Each number is 128 + 32 x the weight over its row's rms, rounded and kept within 0 to 255. Layers, rows and columns count from 0. Numbers have three digits each. The size before them is the row's rms in percent of the matrix's.

# layer 6 attention key, 384x256, rms 0.0588, rows 273-323, columns 128-255
078:137153132164175149067164140123146134132114149082132141075177173140101200129086181148130146096128063137136133079130148112160140115163099133112120124136149060133093138159081176160037138109154115187122171155112065120123160170162148112124085124105136092175165174133120110173128088157094093231143125146119131115153111153141062128138144125143170139139151214115149134149129158172102058184138
088:125221126174122145096125136213132076118120140118095113128126150133152168189116169079110142135145118133142125152142124102133156135117108162104148141135145085075131133129185085134138089127086143222145142089160070145095116144110116231138145165088138094135087125153144102109141175148123156083089170096110096133108079180106136172105122168078146138087069108142089175092112114109186119143078
101:166072123102048109169131138063098048128151150100118148156112127126130089115153144127160073143164133129104078083102143172141112175102133085137137165113074111103077117158076057092146145172111143085113136124093175127087046142085135111164121130102142126205126086083175178153103154111090096141090120129162210143129099129169151087085159171091071133136129140104123164129137137158161132120120
085:109127149095079133107127046179167136129090163111119131146105150127168089139122137153160095108156151110134152126144130121103154174115131094086190098145110186127145112131123117089175099111130175113156122138110139146117143087098160116135181135152163135092133062130164118085096107165150143028125168138128100068091099073050149116104176113170117147119102097123091161119103111178136149165126
104:154144136124207130099122149111140194106168099143178115173137160132072159158149089121096189131158103126161078117135123049165150083179108150178066136150157094145174151117147122154148148148074097136091140101092116129121192103148080164070115103155127134178139206150116149124170118126159069148136148118090194134146134173237150116131131089171125158145113119152156113123095094119126111082110
083:114100121105048131136161107212101116105102136125101102110133103135204140171113137131119073135130197142083165155154131175094100166105145098113194156106097164092120119080167099126139147137088114166203129113152200144118084128131106125163163163102111146113047133125112126131135145132135161074117106114091101145129117101000085159064145118111136178149121069136138156115138125112157121116146
095:104145107148101158092127110208104105100112097114124075083145118133208151202121156139079104152145111128124124096101140129111145163111143091120151202141155121104075130092091095104134147112106169144139127098112147168101122150066092165160125149160137155120126152135098122114100128139096155133167139120112080083132066157000095180098136143088111156127082114165142120102129084075116120127167
096:174138131130105164136103138085166143116182170067144125131177194158130170183159134142151151124124112119115108123140133097171153185173102117132094092122120122081141152154147102136091088112169023106117144125140099135159161149153121122134149147139151135149148165124155079135167147159116089137136191089172199174115071128174109117151129077197100156134145145090114177149124129186110129213096
080:137088137152101144152142097120111113150149126098078116148081153168145097086089138147120142116085129135109152223151157169113143181056172135126161089141121127113195126116143102142150073144112175190154155135124154162155120093115052144161142192168095120153107164136177127104066169105104192120111135143070078134153136145078124103112118129119178167095127125151103076124108145096146118049127
087:158120149105092095162076113106048136113173146115105123187135162119252114178115099117145074132105123100111126148174096151129103164117121092113179147127125168115126117132151118086163140171102181123121116071090163135114176111114081093133198139143149105125152134121124127137112153114134150054095157127085126098078138117017124130097164086129075126106100052172100144148109059135133132105140
078:135152141140182176112135166132152147141139154080128122108176169131116212146126114140161175101133075137142104117118110135151128141157131090133137143125153116111112119133128119187064090111141106175114131154081062117121184177183134135093129093123098127160198171139109113167159115134124074222140141118149113110141142162098076105178091133188140158102119177171114143164109126181097076194096
092:145115104131135171136158136123190119115128091105171161114105078167052118071168139146097159090168104124177128112106111139116085129156112112122110125100087062203052144137046134080180198105104133132094130148132174141102117109130106141139082145143166113166123127106105169091131144126123068165159120167096227159108131152109137117194094137066126084204153157105117121135138166128141141089132
085:132110120123134082161130114141096161146092081151074158184125097136177092104152116093110095121128147096132157093155151145091123113113109115096174113128150170096162139145133070129199138135094119122163096127110167153141042143095158111154148164146119133088045074128162107086100150145148140079053095142091143106125136085126150147069141132105121141146130133104116168070122186131132171091128
085:092124133178095138157138139121124079075115156129096121184157155137167112169168123033102072210130110114076076073109134182084127149152169065117125183141122130104128112176114076124159147199105133150202132107134116108115098095103150147097153107127095091135088154184160156146161194163155112083114098123110193122147092126115126161102129183154132162092127153126113164096119121119130087073090
102:132212147117106150124142043149129136099088094137075144151146097157163111113110145059125107102102105154159143117103116092104127120107086168048094142158126173157098159124187075107099094164164118113148086170117135161142092162119186085127162122059174137129111206143131135166128113134129166080156115092136119156163073102194109174116117172115164129053130131120167148118147153146113111150139
094:129145122111101105138132084073109118101174089150134107171102102124167103022165094085140107090077173110099144124133158138137150096103148143120169109122109177120188147130138113100134096121152062044141110121163141157194046157096168128145152180130120125193097117143137072144109085145139175113095140138160116147162103102255117100116113156128173194098115182105138141141180134127123153150100
094:140081102165113149137178161050162119124099143132125114091184151130089106104139143149157145138074152087121132091102174127152101156128117079142079167119107129120148123138107178099107128087160084065110156130160100109173121167143108145140114131132151099161155150114143126123142052120126062168145172122173242142101092092192133108137101136149119143126180194053142121170160116183086105175109
085:168087101100085116057121121138176136170094081103084104126147103147171074139082127131159119103135171106121149123092164163107098156136148093097177085119152167128145107139140102093155102118084094083156141094108169147132111162088178112135150108104118149106119063142141113177132107127097131125098148145148122089102117103101137131096126125169084140122114151128092153051119136163138086153084
081:101104133089098125128128115173110090117103103160075131174102131125226133112156107127099105168095177111151160167159117176078140147095171122158163154128133101104149120103162101154124162130121151124185163135157146147126102076099108191151154139171120155117085092112162165104121126118122119105087102153100099110126174136084112167072158131095147205142101127161126145121145097087182161080138
087:109133103081114149118118104141109065129080177155051122163121106119193067164093109098097094149103171099106157144148153202114115153091148140070160126134108194117085144145089071118106078146103132126158105109083196126138064147071171124182140174114106175099058091133189159114160157118106116094098119160126104105115126132059115131062140150128131134117087105101117165085123182103139129109099
094:144108114159163167094202135117096183121169102138142094146149147134125165173095115138074140166079075106142124133143153165191161124127146156120130122160175094112172137116126108170059060121159048156146111086133073175144119101107125154091178157123099131169103213143129087120176126150102143154086180099132086190139087096186098185137045129163150185139117190192146130052134132130149128121098
076:063146104141098119182135102201124138103122064111076093128109088119175104158160115111059074132136111119124108125162123168073131121140123139149117125126121139095139099106147064102158113109125114182176096090128145136129103150113097145143169149122134150109071082114152133071065195136124127082124097104106100145160138098161116163074165108096156160145100122123102175082135170075170166107082
092:140110141192089139169194147180127063114138152091122141115110136136146129101098178081125080145062099142109121126123158202124164145077179114080153182102100107056091118147094098171179082110159130124187114133170108151162061116121135131141139119101148104144146136143140056173075139160126202081090166105121034146147083082125092109135081201144170153084160080102100100153140125122134133132104
099:124108081146132150126185118133137121166120178147105165125092160131067107133104159141093141139139095127175143157109120161126158123072159154061137111137114106126106129152100099120142086141136148139137116160117157133111073046116125091141109136114182148128113082124170148081103193180100146116117162152131095126107088162111177129101072113121161119082142127131138098151120177115134135057130
092:113103145162106167106132113170183084148100127087118119064128120129062121093169124191173130133139149124101160087041174059063114128147161145091136174100101132118113154121067126118163183054125167046112117136134151122136105153092107166144091152164159113132151115112104120092112072116121106191146167149135146105111126151146142120147140187102171109147090150095171096201138081077083092145139
087:090100146105114110165095109094124112119126120125130144167123139129115089141127155040128106149153131091120083123109182161126124110107096105113101159090098200119096120156106108123177119121113148085147128075083162129132074126120121093132151136142139155072137097109157170170140133077134079082113103152120230098075137066131165110085153148172081095092121099093104162107136137144106146089108
105:149111106099085158093102102156113059140084191146154148149142131184138101155111111168109094063142103121100146121108137130131156120174138115100183137119084123092142116117100024113143090133127119050125139133156136154127100132114152168158119199152142100177089079092175101135120106172109129175124197148172166100100129182134112103087165160076126156130119097100110144123123101195132171167138
083:115139138077101105132110073144079115088084139127084119172169089143228108142098094095128040155142162142113155127136094157104127144050147163126116132128145133139139124141154118123136178171110144151144151115105176147150137103143130112127158129102136130087080112147165203130131156134112131000080135120099113124121116093014171162078160119109108134149113065126117173090100179104150142116113
088:115142113082104107112082129142085128117138079159125158159115112192120137163107082129114153118153115160205125139101076112130157095147114187158128101139179140201109145091118107155085193080126097142117142122111131110130194117159109125106103118140120105154091156106069125129121093131098112162106088147101122161177127210174124153112167111088144137144164175168118153134147126122143159135151
102:100131133096128093073109113182146119125062134122074138093095132128222149127088135150135126142107166120145137181147102190099112143079140164139142100133151139156110122125162143095078144130170147160134098153158172123126125110114134085176091124123119148108092134126163117075142100129103162095151092152162025128122172069000128152115130099072142133102126098160145141128135170076156152144137
094:132117090128127157130183112115095109172133155154116116151104171129093073094148130043103127161142117165112130121140164155090131130134145136074195111103148129134155173155138064176145096171094135124166108116163109137134109131129176116177092161152096164088065128146134147127149150182137161158088164123119111151147108137181102103074129157113216158094085163130085150123166206086125147100112
107:137067125152086123128140164146170167202153176196102103134080096089093100083143112128106153143086122143109105185125160153068142083114162152085189118125138140117158146157130074174140074108115110119173122127164076121131067073095174146114102088145140139156088107131098154131140098180138166110079154102156071124161154146145133077149118159049166183092123134123117095150136102100129158101088
098:154116124119162110109090110126142110173127177148139151140081140146064116125161129092143195124150147105118104080119104095162129145191117105142132088152079109155129127089138055112194108175121146053074142144085117090107119150085136185130093079156156127215148072084144180124173158142151128200110145127144244079128158147241147115139111115145107165125076124170119165152097096150127116130139
088:126091103103121085123132120199110119118162099157143110100067088131162108090129125141150135129187158141152080151109121153083131094112166139161202147153119161123134133080104139136185156144143195117165083080098202107098096108104107111104101129133123152094078091151118186104106122109158151055124058132106067081134143111034131112158172138128084119141082077152125108147132080089144129068114
083:121129116090141123104140127146106153127134086174135105161124129143167084183098109153092087145178162114118114141170110117112114187144157118092155117176152123119154116130137121117188080178085121157111140065106181155105139091104134122093175100158117150152075118123152170086109179107116130080112142126077055112111123124059135175116142107180086140112126060135114143090092118147146127081127
089:123114107104155068085104127201105129113102121142119166106069071096169164096096134093121129180199123141115129128100098144107078056158121118171160187152140125173099112094074149128158198173086170130147149089090122095084109138125131147106099083159084125102134155163089154160177175101154150088136080164093116082111183086082106128130118178071094144177067089185099110138105082104111114101153
085:128123141149147104109121179154115145114155116118060089122117168067174174192126140083145117160121095171161162167144117097152130101078164107191172150132179079102134129148161123200127158083124107167083157138089094111106186085154118133128124099144153123127157190128107096139137146095157164085153127151119070115108165114075110128150132142053129121096137123165141145129068110102149136150151
114:171052131144070122149118147099161105145145143151152132102128086170063132088160113138141145104127120164105122113094128068116151126139166166133145182115085073121094104128109121143156192137124147049112145118133111131122119131085130181065115088136170083196135055067130129135111084146143128130122179120158213142137111162196134093154172195106138152138101101123130057182137044155149170116138
089:136122142101144094122081097093055131165137089125097126180129101146135132098121190083122100138071117142172150149132070104163136136077157104156190083196141144154235135137157118116128133155106094107147173138140156135127168081085132162114169112159108128133080088116160089123094096174116175115100130113125183087159081115161171149117087146096105142066116130176145140121104120108174180094107
086:115102090116082141161140119180119105166101120161074101185100094130227096101105105118123086149116182103126163160129129162070084141127144093094198131125066166115136118147139061104203100154079133062146129126134173149129068112088144110170157153167124153081049103098138153075129130145145141099081156164120136116080108099084161138068136149111114175139124070108096160128143144143141195089136
089:119123132123098123110086140210125089108116144132116099104109111119214124157116169132109118110174151103123142132118123141070129135118139154122192127135116132127127106088132100145188115152089140111183118094105144123116129123087122153130132155164117163122086091157093145068077187111171147050138123155113087061097173140000084130120167133062092144143092075162122117125111059093187145103168
098:138124139115137165103126150156068134113137220094133119152134170100142179196096081128144117167132152176098127181128141097101076133127134087090139137108162092115160149151118140149074182116083126194142124098123109157128184106139050124071133091145146080111096224130120122160173122114169131096097142143072124142131121152070123151176168087135174122142134097156099122174108080108102073089151
106:088205126145143132161105079093134059105141145098119157180126114149116085132186158127134120088104127117155142095191078080145152203105094142128098122149092158109138129109183164062129166149145099104157138188158170152136100160155093123150154179137114157074083078127136109067073094154095109141152107136121189119115051126141125184106129124138124096077117109114170141141176185144127166117153
085:112098103130060098164164136165119067113120165119115102114115104107169101103168111118129078121128147123068108151111100152065122163098132146164172133105105161106139121129119128094185135124141135119219134128145159151120086156108084097179112198169116158101057115153167087148117159113150123052112118138148153147140125076030086102100167168111102103120126098098148157117130102105131160099114
073:140166136165160173094167193127138131128104139101127115057148138101094188111102211122154164125106096132175159127110126160119128065125091130092081069115178120161102179143122208141071107127196127158079156188160066071132150135195161122094103104127136101116198181111123102131127104130155156143177129163148093146120107152081129124165128147102205054076177165100147088124149165167143101172134
092:150063116108112109137140132074087122114139125157139156154153102148121165068108116118122091156104165100069100098105133153072105104101172125173133210135077167117148156131064191126124207172117133067159191128087171095120122146112131083097091116121115100214111129137120220149147106134122096132131064096138216122119116090124128100147120150140102144177180112093145075165138042143110133075154
106:134086155147119083103106096096149100170136138111086119104173115146052102060197117095158129144138153169096107107076143059094101084093117166151118102144094134149197105111115108113153159157114161080167151099092145128164126145132163126141079142093113084165081119129155154136135117128145109155129134113141221136166088160244144096130123121139119161107090155139157141149089113113157110134176
087:138101123108086138108148086160133090128143124173089127149112132127183094060142136089097094102126125086158123138114107193094181137090122147082138112132103205157137186145174086100117103090154187066182122125152161125127052109096167098164136174108166162115087110095141139132065059141077134090086107138153075105133084094089161166128126166078116127086130140109155107133175135133154188141120
090:142059128148119103156163135096147141159104173082161127088177108156091135090157120109170129140159217142114116087095117068114110168136126134117081124108090134152145104076088146109138140135100087119163125143090204122148094150148200111139113125093159095132099114142113141165154109137152105110133125093160237146143074081157149124132105116156088095145104123099157135135122142132092070162138
082:114106100125102141155114117160137154147128119115110084155142110063196114134118142145078078142099143104151156185189140159106133116097163081097184109143114140102151130162132106115108096158123125165217125138156157166140106147114110125165188161159135122078041090156135102119097150129105160023088135123118061120132132062049152143104125121084126131087134077132095142103180162074151170136118
095:123166146146172141169148118111137104065100119126208135113173103159105118111119100173129089120174159175091120112118152092085115119135116111099103151120120160143111123189152163117136187140145158107174105150134177140140147156191106058158145183112120139053111109158108146150081084124099121113164093136127140120113054112087129141134139121127121063136150125059177102121185141114091131115169